config = dict(
    hidden_size=160,
    head_dim=32,
    init='normal',
    learning_rate=0.0083,
    lr_mult_down=2.0,
    beta1=0.95,
    schedule='wsd',
    decay_shape='linear',
)
Each number is 200 + 30 x the weight over its row's rms, rounded and kept within 0 to 999. Layers, rows and columns count from 0. The size before them is the row's rms in percent of the matrix's.

# up: layer 5 MLP up, 640x160, rms 0.235, rows 84-105, columns 0-159
# down: layer 5 MLP down (transposed), 640x160, rms 0.121, rows 84-104, columns 0-159
up84,086,169,176,177,207,181,233,220,190,194,221,238,219,287,173,181,207,181,191,207,208,229,168,199,183,209,250,223,228,248,214,183,189,203,232,195,198,252,232,162,255,145,208,202,199,214,163,199,197,141,164,249,209,187,210,203,174,136,247,242,182,232,230,156,179,164,227,168,239,185,223,208,197,180,204,192,186,192,209,221,231,225,189,201,189,169,174,182,216,217,182,261,167,230,204,176,220,189,193,201,179,225,215,188,206,212,162,207,151,199,190,288,207,180,206,217,111,210,223,206,173,218,141,199,152,171,218,260,177,204,226,151,210,237,120,252,170,229,191,218,252,185,186,209,242,151,209,182,217,200,178,167,174,169,195,205,153,211,240,182,207
down84,083,214,249,181,223,233,194,254,204,166,166,223,177,233,200,164,159,212,185,161,245,181,182,205,208,194,178,212,189,136,146,229,196,144,153,182,192,240,166,222,195,252,182,203,236,155,224,182,185,222,183,268,229,187,159,202,197,186,119,212,186,228,139,196,204,263,193,264,215,198,211,202,217,167,210,187,203,217,202,198,155,211,195,211,230,214,215,186,152,195,207,219,214,191,158,228,189,199,199,274,156,192,242,185,260,211,224,230,215,218,146,204,231,187,303,169,195,201,226,185,179,197,181,247,208,208,221,179,187,160,203,217,166,184,184,184,215,191,235,225,173,166,246,226,171,168,240,183,201,228,200,147,239,220,185,194,193,212,148,201,177
up85,105,219,227,194,203,204,182,231,195,182,238,209,232,178,189,159,162,273,176,213,204,169,148,188,213,229,225,156,163,184,215,169,207,242,215,206,232,119,219,219,220,174,173,170,198,239,212,159,213,198,214,164,184,185,210,188,157,171,240,214,142,207,169,132,202,211,185,263,212,234,218,244,188,185,235,206,201,194,236,178,196,173,177,208,209,230,177,149,211,172,189,173,149,225,206,208,228,265,195,229,210,177,263,195,169,204,214,180,216,201,282,175,198,176,160,209,211,199,175,154,193,302,196,225,214,187,183,185,216,152,194,188,181,217,201,202,209,193,226,183,228,199,241,209,173,169,182,214,139,213,221,206,220,207,243,175,146,264,185,173,256
down85,106,179,224,212,182,198,194,208,161,279,163,192,153,169,205,203,157,213,200,199,219,208,164,197,198,212,249,194,159,181,180,210,199,223,163,187,189,227,171,167,151,231,188,137,205,190,208,204,217,174,261,156,241,191,198,168,198,251,221,150,210,253,190,212,221,208,195,219,211,197,213,180,258,207,188,225,238,219,235,200,240,237,221,182,191,242,172,181,189,166,164,148,169,174,197,198,174,167,226,187,200,287,224,241,231,245,217,164,186,214,161,162,171,195,217,170,100,216,213,220,227,176,198,238,217,176,194,222,196,244,201,219,208,170,214,199,145,191,215,183,175,241,150,213,206,202,239,156,223,173,216,220,267,197,156,237,187,247,194,239,162
up86,099,226,219,211,277,232,146,226,213,209,187,206,196,147,208,224,261,226,191,176,190,231,235,215,208,183,224,243,193,180,163,230,178,214,218,238,173,125,255,206,212,223,260,178,270,195,218,190,213,197,259,239,125,206,170,183,224,164,248,171,164,230,217,155,193,176,247,167,221,153,177,164,213,145,214,206,212,193,132,195,133,180,169,215,205,219,193,197,187,175,213,257,172,241,225,182,249,193,192,209,189,223,224,201,193,152,208,243,227,200,189,213,193,209,199,206,223,210,183,206,145,177,172,173,211,238,201,223,177,205,187,227,204,186,162,209,208,189,176,216,165,175,182,165,107,174,205,233,182,217,188,215,219,167,239,214,211,204,174,186,216
down86,095,208,185,235,214,198,166,188,200,231,216,229,193,232,220,198,235,159,165,177,153,196,233,250,204,261,181,208,129,179,232,181,197,194,172,199,193,193,193,144,161,193,175,128,212,181,264,182,188,179,217,219,165,217,208,171,222,203,202,217,212,141,225,203,231,198,160,150,172,218,165,202,201,179,188,233,220,192,225,207,190,184,214,194,165,218,211,217,231,223,188,242,172,211,199,146,186,210,156,279,156,201,209,132,246,196,221,278,254,208,248,251,195,167,215,190,179,218,202,191,223,249,209,151,239,204,194,211,248,197,205,243,219,155,206,151,209,189,167,187,203,196,193,230,205,250,164,175,234,217,192,211,189,168,232,117,184,226,205,217,154
up87,107,167,202,190,186,228,262,198,138,186,185,218,211,220,191,199,176,194,164,249,175,133,192,188,212,245,214,166,159,156,226,224,211,200,168,213,210,138,199,237,245,171,216,183,184,200,231,201,150,147,165,194,157,242,167,256,164,165,243,200,194,206,224,219,168,164,197,224,181,164,169,209,202,203,221,245,196,220,176,206,196,213,172,195,216,248,235,223,249,182,193,234,218,190,170,183,235,212,238,185,238,196,151,205,226,234,193,166,223,163,202,142,145,257,199,255,243,203,216,216,184,224,137,243,165,215,205,226,199,219,197,178,188,172,203,202,210,223,161,172,219,200,260,217,224,244,207,128,204,169,181,230,205,180,185,229,172,246,189,195,268
down87,103,170,173,218,230,170,199,153,213,255,225,175,177,215,168,229,246,166,244,191,199,200,217,209,210,228,229,255,175,221,203,182,179,254,216,191,224,219,211,211,160,214,179,208,204,248,107,181,197,227,168,215,188,148,195,216,191,160,197,233,265,166,150,216,202,178,227,200,217,257,161,216,197,255,165,164,178,166,203,202,246,156,233,194,186,196,149,228,218,212,235,175,219,207,170,239,151,123,192,147,183,172,225,191,197,153,235,204,188,260,231,220,179,201,217,143,160,180,211,212,259,207,219,185,189,175,197,183,227,175,183,221,203,222,227,159,212,215,226,211,188,177,197,193,215,161,196,266,207,222,167,209,239,212,187,180,228,178,189,248,140
up88,094,237,222,189,195,187,274,228,227,207,181,190,165,176,216,188,170,224,173,243,183,188,198,175,218,246,225,220,208,190,211,256,121,207,242,145,242,184,170,231,215,222,151,201,224,163,225,235,194,173,220,212,143,150,178,149,191,169,166,208,218,214,209,183,195,249,197,231,229,264,214,143,191,141,202,176,172,214,170,172,209,164,150,248,190,149,181,246,211,208,207,217,273,186,146,214,200,170,225,199,193,223,175,203,170,188,245,195,222,201,226,228,190,240,190,236,206,219,180,174,228,208,203,170,197,204,194,229,290,148,161,191,179,210,241,193,165,164,180,167,181,176,196,208,170,213,201,219,211,216,177,221,170,258,206,160,201,209,164,212,236
down88,106,216,238,168,199,232,211,248,172,196,197,163,177,170,230,196,167,175,184,171,188,181,217,136,225,148,231,214,216,212,205,228,136,203,246,241,239,206,116,199,176,213,233,206,210,192,236,206,260,195,249,222,217,229,219,207,238,198,163,230,220,199,168,179,208,220,178,191,225,182,197,228,248,162,198,216,209,151,215,190,148,175,171,185,161,229,170,205,277,205,244,203,234,220,172,246,160,132,179,189,201,240,168,215,188,134,184,176,146,244,173,254,198,175,181,175,221,231,200,210,175,237,182,127,227,178,201,216,217,166,190,189,169,239,213,202,187,180,189,171,222,200,229,193,157,221,247,209,233,213,151,212,196,226,204,160,193,199,183,229,243
up89,101,188,204,222,171,230,181,184,226,198,219,189,157,184,215,167,163,223,184,228,211,158,229,177,211,167,190,186,171,205,246,197,181,246,203,217,201,176,191,170,164,159,146,221,205,177,188,180,182,229,267,248,239,205,183,211,186,236,281,198,185,250,196,230,193,204,245,208,262,143,166,182,163,202,162,175,190,162,227,210,127,203,186,195,228,185,173,226,238,202,168,265,174,235,209,174,140,243,203,231,193,222,177,203,221,208,185,214,185,191,194,175,250,280,192,180,303,150,209,200,163,241,200,197,223,210,167,187,178,188,198,181,213,170,230,233,224,172,208,181,186,207,163,192,184,157,209,184,181,243,219,216,227,262,175,175,193,158,185,183,226
down89,096,212,245,200,199,227,181,154,127,195,197,232,223,167,185,214,156,255,184,169,197,237,163,237,210,217,188,216,224,152,268,212,213,163,235,246,199,189,149,181,202,188,188,142,245,246,193,231,174,204,224,217,196,227,190,246,198,247,205,149,199,226,285,266,187,156,134,230,231,214,212,216,197,192,224,162,256,196,182,215,196,237,221,188,222,207,177,223,218,187,203,235,215,174,202,170,215,227,212,212,188,183,217,230,195,220,192,223,217,154,213,172,154,202,217,224,200,229,255,181,169,232,200,244,205,137,205,158,168,209,170,196,180,171,209,181,189,200,205,162,182,185,190,144,125,177,152,158,203,197,250,210,223,157,195,190,218,178,209,204,159
up90,109,176,188,228,230,198,177,153,190,195,251,221,185,183,202,204,190,177,209,251,219,164,191,245,256,157,161,213,130,224,231,205,173,220,206,185,229,197,187,187,211,215,184,140,156,226,227,180,191,185,124,229,203,227,201,149,161,181,215,219,207,221,209,188,212,209,160,204,240,203,174,205,210,225,220,275,208,212,234,242,157,241,209,187,208,192,200,192,181,236,203,213,185,192,263,221,228,125,209,179,192,218,183,186,192,241,209,192,207,177,275,177,199,148,191,237,173,181,205,196,226,249,244,154,244,205,257,170,159,210,172,152,160,213,259,194,183,235,209,172,259,161,181,224,213,199,166,155,206,230,155,143,173,180,201,171,212,202,221,226,177
down90,105,193,182,202,189,233,196,223,206,231,181,173,176,191,187,220,272,179,211,201,230,245,223,170,155,181,188,202,242,183,165,184,222,207,170,191,237,216,244,190,196,188,242,198,205,186,177,197,215,134,179,222,178,205,198,156,205,209,134,218,177,162,223,190,187,166,190,207,199,215,191,215,209,163,150,165,204,243,231,234,162,213,189,211,245,238,255,217,212,180,230,199,250,216,247,227,180,258,201,159,229,194,211,171,216,211,222,193,250,178,217,276,235,174,155,206,235,174,199,236,229,217,200,196,230,215,171,183,147,181,151,165,102,195,234,228,177,154,183,230,162,196,171,236,160,120,201,211,186,220,160,202,210,171,223,186,173,232,224,231,260
up91,116,178,188,252,157,167,186,203,192,199,167,167,225,209,219,164,221,203,219,253,245,159,192,236,221,234,182,214,224,204,220,279,210,212,167,187,183,161,163,195,210,183,211,205,254,185,228,168,178,157,190,214,166,153,143,205,170,201,214,189,193,233,187,243,157,244,196,169,173,195,245,203,223,185,234,203,219,201,243,188,216,205,176,214,197,206,155,179,160,220,205,201,202,159,204,147,217,201,169,207,161,224,257,231,222,167,199,253,244,165,226,166,236,223,213,200,208,188,236,112,156,189,203,220,251,232,212,186,193,192,198,179,192,194,159,172,223,212,288,194,129,216,186,215,203,186,142,193,191,204,205,191,128,258,218,242,161,223,201,215,201
down91,120,185,224,202,158,226,193,189,225,173,204,184,164,248,187,173,211,220,218,215,196,193,201,233,185,200,226,184,205,188,198,168,225,166,205,201,182,182,229,244,225,238,201,240,234,242,174,279,190,249,201,183,203,205,221,201,199,179,201,195,142,165,233,228,193,215,234,184,188,213,217,207,247,255,181,292,155,239,236,146,214,218,203,236,141,166,210,205,235,243,199,173,249,210,168,155,192,207,189,205,205,172,210,195,186,149,186,190,216,192,211,208,215,170,199,183,127,183,226,212,142,247,202,242,208,248,144,201,84,215,179,205,205,198,165,215,223,184,174,183,178,190,181,228,194,192,191,157,147,231,210,195,162,175,240,238,219,225,149,161,201
up92,113,225,215,153,204,176,212,211,209,202,173,221,211,172,216,195,204,198,185,218,157,226,216,123,205,168,218,220,248,158,142,246,196,179,190,218,232,230,243,208,211,261,154,184,205,177,230,217,202,206,159,202,243,155,244,215,212,175,219,242,189,196,166,222,207,221,172,239,207,212,180,215,159,203,170,193,216,193,157,208,177,186,203,245,213,213,148,199,182,272,176,182,199,207,169,181,192,198,223,188,235,214,176,178,155,224,199,219,176,259,210,148,153,240,223,175,199,194,141,171,196,207,105,278,150,234,189,240,204,177,164,202,234,194,207,234,215,169,188,194,205,273,209,255,172,236,166,216,178,236,228,203,178,159,186,172,224,249,194,179,212
down92,113,157,264,168,202,164,234,188,198,242,225,157,178,195,188,249,161,219,192,245,151,219,220,221,204,233,221,166,205,194,233,213,207,215,146,186,186,191,227,183,210,127,192,186,198,123,203,186,187,200,244,204,189,202,180,192,195,235,202,174,206,211,168,196,151,172,197,174,180,271,216,279,192,216,189,176,206,161,148,288,150,221,193,239,179,218,222,196,249,194,199,255,207,179,187,193,237,171,217,200,171,216,227,165,182,227,212,177,215,209,214,195,202,185,179,257,243,213,163,257,223,227,197,126,231,145,234,234,209,182,195,146,221,197,188,175,163,182,222,215,166,186,213,218,229,194,194,179,176,226,185,183,238,178,229,262,226,180,166,191,190
up93,095,173,187,196,187,152,199,188,217,191,163,222,222,219,209,246,204,220,183,147,221,206,236,213,193,258,241,214,227,183,266,207,246,166,207,197,206,207,184,213,188,216,213,204,189,188,209,220,171,178,169,193,222,192,254,134,186,203,227,179,268,254,170,194,212,225,199,203,213,218,235,195,172,196,188,201,156,193,207,218,214,188,206,208,249,178,163,236,178,109,201,205,189,222,154,262,195,225,203,164,220,235,164,204,169,219,151,208,256,174,215,188,148,182,165,248,213,201,209,215,267,222,135,156,195,203,189,220,216,134,200,216,128,139,228,229,220,203,201,180,201,223,162,204,208,128,211,154,229,194,257,187,250,182,189,188,175,185,234,188,191
down93,100,226,173,194,147,238,255,268,256,205,160,195,230,268,155,189,178,182,218,235,177,222,225,195,165,229,204,239,154,201,196,213,214,135,223,225,208,248,204,172,192,232,248,226,193,154,156,189,190,206,154,237,211,170,170,222,224,258,217,148,210,216,175,191,222,209,167,216,190,244,236,226,241,209,228,177,192,174,219,180,200,130,185,212,217,204,204,261,233,214,180,218,171,206,210,156,234,219,191,192,235,224,173,151,176,193,191,163,225,193,154,189,232,204,206,185,209,186,245,178,160,206,232,149,233,210,174,180,164,155,213,218,184,174,164,209,188,153,202,242,260,227,145,218,217,181,158,227,177,181,226,206,214,197,192,204,160,148,160,224,184
up94,084,202,250,173,185,242,235,207,219,224,209,147,226,171,196,179,212,234,174,210,206,168,246,174,197,226,152,183,197,204,176,191,212,232,148,232,196,232,230,266,250,245,223,191,171,233,253,171,211,205,173,220,266,180,165,185,201,220,214,242,148,224,238,203,208,209,202,228,204,165,184,211,208,205,243,192,199,175,169,222,169,229,199,207,228,229,147,199,191,265,171,225,172,217,192,203,174,144,202,173,234,198,195,222,191,219,149,205,221,167,178,199,241,166,192,247,199,242,186,232,168,177,107,143,160,182,171,171,193,190,190,194,291,173,200,206,230,196,194,188,194,211,189,178,212,227,229,188,165,216,193,117,186,192,156,194,157,191,209,250,227
down94,088,203,254,171,154,220,168,207,218,182,166,227,220,223,163,221,158,200,206,177,251,132,158,189,173,210,216,208,204,235,267,172,169,187,208,212,248,281,207,175,199,202,202,182,203,193,189,192,248,187,157,212,180,203,228,210,171,189,242,214,237,222,174,163,177,189,146,226,198,237,206,185,183,240,150,290,225,231,170,213,208,177,198,202,217,171,197,187,234,229,146,163,166,207,218,176,245,255,262,229,163,232,237,191,251,208,187,172,180,227,201,200,176,211,253,233,222,202,218,198,160,195,225,163,188,160,179,145,194,201,204,180,221,153,223,202,216,197,171,193,202,211,168,200,135,199,207,241,210,171,174,177,212,206,142,224,191,211,147,257,209
up95,092,184,174,179,138,179,156,205,225,245,241,158,179,186,196,184,244,195,176,222,190,199,195,209,196,248,182,175,157,209,188,210,168,165,239,215,214,188,285,232,231,208,188,197,195,200,167,194,157,178,219,245,153,241,193,214,115,214,178,235,184,140,205,205,199,241,208,193,191,224,206,229,202,183,175,215,242,197,191,186,201,238,197,210,171,201,183,185,202,198,224,207,248,202,252,218,169,138,270,216,138,253,169,245,175,189,219,232,204,195,248,217,229,197,221,245,188,157,186,235,173,180,199,198,197,203,244,183,151,181,221,208,181,234,242,220,205,171,215,183,196,203,212,181,144,133,153,223,168,259,142,221,186,188,202,265,219,198,174,179,220
down95,093,211,156,218,217,176,195,199,226,170,251,243,225,185,189,219,161,174,291,206,220,199,214,202,220,175,175,198,174,136,200,202,229,173,208,201,254,220,169,189,163,245,209,171,194,202,179,269,196,238,175,192,226,178,188,236,220,204,216,188,215,229,213,162,209,201,211,231,224,177,184,209,170,212,178,183,167,270,202,223,266,174,178,197,236,228,216,217,208,200,185,138,245,195,253,165,232,240,196,115,202,196,193,215,216,208,200,171,181,181,201,237,217,177,198,210,190,227,163,204,200,236,172,166,200,240,128,177,196,176,177,134,174,124,194,177,160,155,161,256,219,178,192,253,216,208,173,194,194,202,233,185,241,219,186,156,235,202,180,208,255
up96,113,107,193,268,158,210,192,209,200,211,230,204,228,192,225,231,209,164,189,171,180,169,181,205,230,206,197,158,228,196,266,124,168,230,224,223,252,189,213,186,234,218,213,241,147,232,215,218,191,232,155,193,183,240,222,197,205,190,208,226,229,204,179,191,198,211,155,178,219,193,253,190,252,236,253,212,207,239,167,146,181,207,239,200,160,191,224,181,225,244,191,206,168,199,183,210,157,173,211,239,221,202,191,233,166,215,185,201,157,154,191,130,189,152,195,243,205,194,263,191,163,253,174,198,197,229,160,170,132,193,191,242,206,221,177,193,265,199,169,154,240,202,163,203,196,228,240,175,196,199,190,210,222,157,167,196,177,211,196,187,212
down96,112,224,202,191,184,212,218,139,253,192,198,179,214,281,191,202,222,221,256,195,192,188,185,219,200,181,217,266,170,187,205,170,188,204,137,304,132,199,238,176,182,221,152,218,188,210,227,158,183,224,172,216,178,175,247,174,187,204,139,231,179,175,196,210,176,187,137,207,204,245,225,241,248,200,256,211,192,175,177,221,256,238,184,126,203,183,218,185,196,170,175,204,190,192,220,177,159,207,169,199,194,230,188,209,184,219,199,214,230,179,228,204,209,189,173,159,172,264,212,254,184,161,215,215,201,216,196,178,179,157,196,174,224,189,174,213,162,221,185,193,184,173,298,238,191,208,201,188,188,204,217,176,196,252,216,208,232,222,176,169,178
up97,070,165,280,197,224,282,222,177,172,257,242,209,164,145,201,193,170,174,209,153,217,178,212,216,231,233,249,205,210,158,239,225,201,193,227,209,181,169,166,201,224,191,155,235,164,178,241,175,178,169,233,176,190,189,238,210,227,170,154,207,215,191,225,199,214,274,214,166,205,197,225,171,179,243,210,183,220,207,164,213,212,159,220,190,177,181,197,161,190,192,150,243,229,235,210,221,181,221,220,165,183,159,175,224,197,199,181,270,185,185,215,238,219,253,206,232,158,196,213,231,174,194,157,168,147,187,145,200,177,184,278,206,246,167,164,199,208,230,185,166,233,185,199,193,199,160,200,194,177,240,216,208,208,225,176,169,147,232,158,230,228
down97,071,193,286,220,150,215,263,147,190,170,201,152,218,205,250,161,205,216,196,121,161,195,242,159,195,175,194,197,227,156,224,182,204,211,191,189,209,203,254,188,223,220,160,188,259,229,172,261,188,195,224,153,233,228,170,165,184,202,202,207,217,155,223,199,182,236,171,206,219,237,170,169,222,205,204,182,191,206,158,260,177,131,219,126,236,171,211,163,152,206,220,222,212,194,219,157,165,232,204,189,232,218,206,250,195,163,223,186,168,178,158,177,192,166,206,232,161,166,157,220,179,248,207,208,169,251,256,216,172,175,215,225,218,189,209,229,171,210,233,177,165,215,224,219,209,199,245,184,196,226,212,208,203,238,178,199,214,237,193,190,195
up98,105,169,246,180,297,165,179,216,178,161,200,196,216,179,223,207,202,175,238,176,178,148,159,190,152,227,225,182,203,184,175,232,198,179,191,225,199,184,219,202,197,237,200,166,220,210,219,240,211,205,224,241,280,194,181,216,234,193,215,197,179,207,224,209,200,184,229,200,173,179,193,241,229,221,192,211,215,203,151,242,248,218,226,287,196,140,211,173,237,216,215,193,175,167,201,136,207,241,177,216,177,245,183,191,203,167,199,179,183,198,198,192,200,190,198,204,160,217,270,201,132,178,178,133,221,164,176,267,189,180,236,203,215,174,179,191,179,203,231,150,206,239,253,170,178,165,217,105,170,198,230,180,221,176,213,201,206,227,223,236,208
down98,093,189,185,165,221,237,208,186,224,225,177,195,182,160,194,129,220,150,204,197,163,234,246,123,235,213,208,158,172,162,241,230,227,223,219,214,220,217,204,240,240,112,230,228,132,222,165,138,225,211,155,195,214,209,192,224,248,159,187,174,191,214,211,178,224,255,188,197,223,174,149,192,222,202,191,233,193,203,205,171,228,200,209,145,177,236,208,208,205,170,174,165,190,285,168,249,211,168,204,238,230,183,216,160,222,193,235,239,197,221,210,141,194,197,199,194,199,165,196,196,259,196,208,183,195,256,230,177,228,220,180,192,196,234,238,199,234,182,183,234,182,204,163,259,180,144,210,206,235,188,159,213,191,215,170,217,209,193,192,169,234
up99,101,188,229,243,241,234,201,150,221,214,165,232,236,215,173,162,180,219,224,217,254,183,222,208,228,272,219,231,160,202,206,215,156,186,181,197,218,198,152,207,217,124,178,118,217,177,190,180,231,180,230,197,196,241,219,224,172,210,251,183,188,226,175,236,175,145,217,210,252,179,199,218,147,166,199,236,174,193,223,145,220,162,209,181,223,184,170,176,168,173,223,212,219,165,187,179,181,234,229,227,192,194,179,163,209,162,201,161,187,142,166,135,227,153,241,199,209,195,278,195,158,228,204,150,201,232,222,226,217,200,193,184,186,178,234,208,283,201,165,168,184,198,228,209,169,213,222,189,213,199,207,205,221,225,245,256,204,205,226,195,171
down99,106,188,213,240,154,220,170,203,185,210,210,201,169,185,203,278,202,200,263,194,217,178,152,218,174,204,216,220,213,217,228,201,243,234,178,187,210,204,216,176,234,139,189,168,185,142,199,218,176,160,201,162,218,191,197,250,167,207,235,207,264,179,207,153,167,225,197,238,222,220,181,220,219,187,184,235,240,220,144,207,241,190,229,191,188,175,172,184,199,121,254,196,174,167,191,222,186,190,237,206,160,211,173,142,167,177,236,140,120,196,220,203,184,240,182,185,175,201,139,219,192,211,239,182,224,243,197,235,168,240,230,189,240,180,204,235,200,207,244,160,152,203,174,219,211,212,183,206,180,247,146,271,193,217,227,231,222,171,187,175,204
up100,105,212,231,200,220,235,176,238,213,180,189,190,186,224,246,187,186,147,219,173,193,223,170,146,244,214,217,215,187,171,204,189,239,204,171,217,213,181,217,222,221,171,169,134,209,168,255,160,144,200,270,116,184,193,148,211,152,256,236,199,262,219,201,186,231,223,154,196,215,225,191,198,207,213,256,203,158,198,180,203,255,163,156,238,182,192,270,193,212,210,132,253,164,197,177,180,221,218,234,181,171,231,177,187,202,201,136,272,218,205,217,200,181,166,202,197,167,196,227,187,192,192,165,189,193,202,224,178,173,187,206,237,165,208,213,203,138,220,197,225,197,208,182,214,207,204,226,222,133,213,172,228,208,212,249,178,176,198,205,243,234
down100,101,204,178,174,140,221,176,124,224,176,174,187,200,243,186,239,262,216,194,165,198,184,197,232,157,147,213,195,253,220,217,173,140,175,207,234,211,198,174,246,186,233,259,224,228,210,164,227,234,205,186,218,182,175,214,173,233,225,162,184,220,233,204,157,257,182,192,221,253,225,192,269,224,221,186,154,223,242,188,232,183,239,192,153,190,249,183,188,163,205,177,178,200,162,241,200,226,187,173,161,221,177,193,204,159,165,234,188,174,188,197,218,176,201,162,213,197,221,166,205,182,183,183,230,183,235,202,177,197,262,223,180,261,198,176,164,210,178,209,274,234,159,216,147,176,189,184,223,221,175,230,200,231,209,135,226,238,191,218,163,179
up101,103,185,161,230,222,180,266,222,173,199,173,184,188,173,210,215,197,201,195,250,177,238,161,192,212,195,246,173,218,186,160,197,201,182,183,147,228,209,248,202,203,195,246,217,186,225,264,181,233,160,176,155,178,269,247,245,201,225,226,216,205,199,194,202,254,180,188,249,164,171,208,196,190,253,163,180,185,180,149,159,189,223,178,216,155,209,257,191,175,216,195,189,248,160,158,227,222,169,186,211,189,219,180,164,120,219,220,202,154,180,206,188,141,207,259,186,186,240,208,224,199,189,236,225,134,185,174,197,213,231,149,217,176,181,242,176,212,198,227,158,223,205,223,184,235,231,227,178,238,187,251,241,173,161,196,226,192,188,143,228,208
down101,098,215,211,276,257,217,200,211,224,160,165,201,223,198,156,246,140,280,200,167,189,181,256,221,148,181,191,185,136,273,168,232,205,237,189,196,242,220,231,187,233,149,217,208,191,201,194,168,167,182,178,243,174,242,212,226,164,175,197,200,202,210,234,192,188,141,169,154,173,174,198,214,185,210,216,190,177,220,205,164,221,220,229,252,199,254,184,237,161,231,175,206,158,204,185,177,198,180,193,160,208,204,192,228,249,207,152,249,234,204,191,258,226,184,193,223,190,161,207,233,168,250,196,154,194,179,228,241,174,182,187,197,168,218,178,215,242,171,191,169,187,213,180,210,132,174,189,223,199,184,163,259,241,214,199,162,208,184,205,214,186
up102,093,152,156,233,209,206,120,216,198,193,195,130,174,227,213,178,167,164,159,165,152,217,180,228,229,224,215,187,204,193,164,178,204,227,230,184,224,188,215,146,142,175,213,169,182,199,225,187,231,229,195,167,239,228,220,182,240,203,180,208,232,208,195,199,180,213,184,216,155,179,207,210,172,160,217,274,235,266,199,155,240,191,216,162,185,219,184,191,202,191,158,221,175,178,194,237,209,238,201,233,133,169,210,187,176,174,174,198,158,241,192,190,241,157,262,197,211,145,134,210,207,183,162,195,229,193,256,205,206,236,194,203,198,212,211,234,190,228,192,174,206,215,282,249,257,202,245,198,191,247,181,241,226,199,222,212,205,205,188,223,154
down102,102,243,214,276,224,252,207,166,215,188,236,235,207,200,132,178,190,195,223,161,178,221,199,280,176,176,199,183,178,223,140,200,210,222,153,243,196,204,199,128,191,173,218,212,203,219,232,183,165,240,148,222,200,242,230,183,188,191,187,224,222,193,214,207,202,187,232,204,256,219,168,189,186,237,191,235,187,209,162,177,126,185,182,232,206,229,234,243,194,205,157,226,175,214,221,221,239,231,181,213,183,217,194,212,186,244,176,192,187,197,156,188,207,194,235,215,185,255,192,177,130,205,204,227,180,187,185,218,152,248,197,251,229,174,143,160,193,216,155,191,201,146,208,268,176,215,183,224,206,205,155,178,189,247,136,203,160,234,191,206,184
up103,080,182,195,210,223,167,201,199,203,231,218,187,188,219,198,158,188,227,168,249,258,213,228,233,205,151,184,177,224,250,221,172,254,184,213,212,177,159,192,182,186,221,201,206,184,180,236,103,258,176,206,256,210,178,234,200,169,154,188,213,196,189,266,165,188,222,219,177,210,193,165,209,141,245,217,168,226,196,150,156,212,172,174,231,201,215,199,130,197,221,208,193,230,200,149,241,212,204,188,197,159,238,220,235,216,225,174,207,194,193,192,219,204,220,227,176,253,192,156,218,244,228,138,214,177,220,181,223,224,131,185,212,215,137,183,193,193,187,217,230,213,194,164,180,210,172,232,177,145,205,232,156,160,236,162,215,236,191,250,208,258
down103,081,175,161,188,199,257,137,263,174,230,224,170,185,195,168,197,171,230,167,184,208,220,173,211,203,221,226,203,207,223,225,217,176,208,193,208,251,148,270,200,252,172,212,177,262,202,210,217,175,170,195,214,207,214,230,155,173,217,198,195,178,195,205,199,194,233,200,190,206,181,234,187,265,227,204,204,174,212,195,213,236,213,158,152,171,179,236,178,197,265,194,218,220,220,209,207,205,206,226,196,236,196,188,168,209,234,139,179,180,196,194,192,230,199,136,141,181,150,240,206,145,167,248,169,198,262,196,225,173,154,175,185,227,210,201,187,204,153,266,234,177,190,212,218,160,188,278,169,165,250,213,208,229,185,220,226,212,160,153,138,195
up104,091,198,186,170,202,182,200,209,197,201,227,167,190,217,157,247,162,218,211,222,218,272,188,192,206,213,196,186,184,195,200,198,180,209,213,141,185,222,169,219,242,217,177,233,192,163,166,219,204,217,252,279,170,212,191,229,190,209,186,205,218,241,205,181,217,252,229,179,265,178,159,197,198,236,194,155,221,162,241,223,222,177,193,259,154,189,167,199,260,183,168,242,124,161,247,243,164,148,201,215,238,199,167,148,219,151,180,251,165,170,234,215,156,212,210,208,164,113,210,241,163,171,224,204,178,188,179,198,232,160,254,180,210,213,227,220,199,194,171,175,216,231,180,198,156,192,174,223,218,197,268,199,197,211,166,226,200,196,190,177,210
down104,096,203,192,195,230,211,201,180,181,193,217,200,225,168,203,152,159,195,181,234,142,160,173,238,192,217,182,155,245,187,183,230,191,152,176,237,214,197,218,174,183,246,236,182,213,183,287,224,215,175,196,200,142,203,201,158,172,228,256,195,237,185,230,198,219,236,226,179,203,235,193,195,217,183,181,167,164,234,164,173,191,217,196,169,201,221,238,175,205,190,215,227,256,194,208,192,231,209,202,207,220,152,180,259,182,213,218,233,217,167,187,196,207,257,186,120,249,195,233,202,217,261,232,196,197,194,152,207,213,184,129,182,209,195,192,196,111,200,193,220,240,195,141,220,131,214,226,223,226,208,230,210,206,190,202,181,152,171,192,288,203
up105,109,269,263,233,232,169,189,198,252,154,238,185,240,170,180,211,196,134,168,229,207,199,224,145,211,186,243,178,159,206,226,164,257,223,142,198,206,217,232,236,225,228,169,169,224,215,189,163,217,158,178,181,246,249,174,167,141,211,159,198,176,237,147,194,178,237,195,165,204,193,116,190,214,249,222,168,190,235,187,186,217,220,192,209,235,213,202,202,195,217,192,213,199,178,197,191,171,199,203,187,223,209,214,237,224,167,248,222,215,209,205,171,175,208,213,197,178,179,210,207,162,237,201,115,205,246,178,202,243,210,195,209,191,209,171,165,141,206,215,168,232,205,180,255,188,201,225,250,230,187,206,173,225,201,155,235,181,176,240,148,172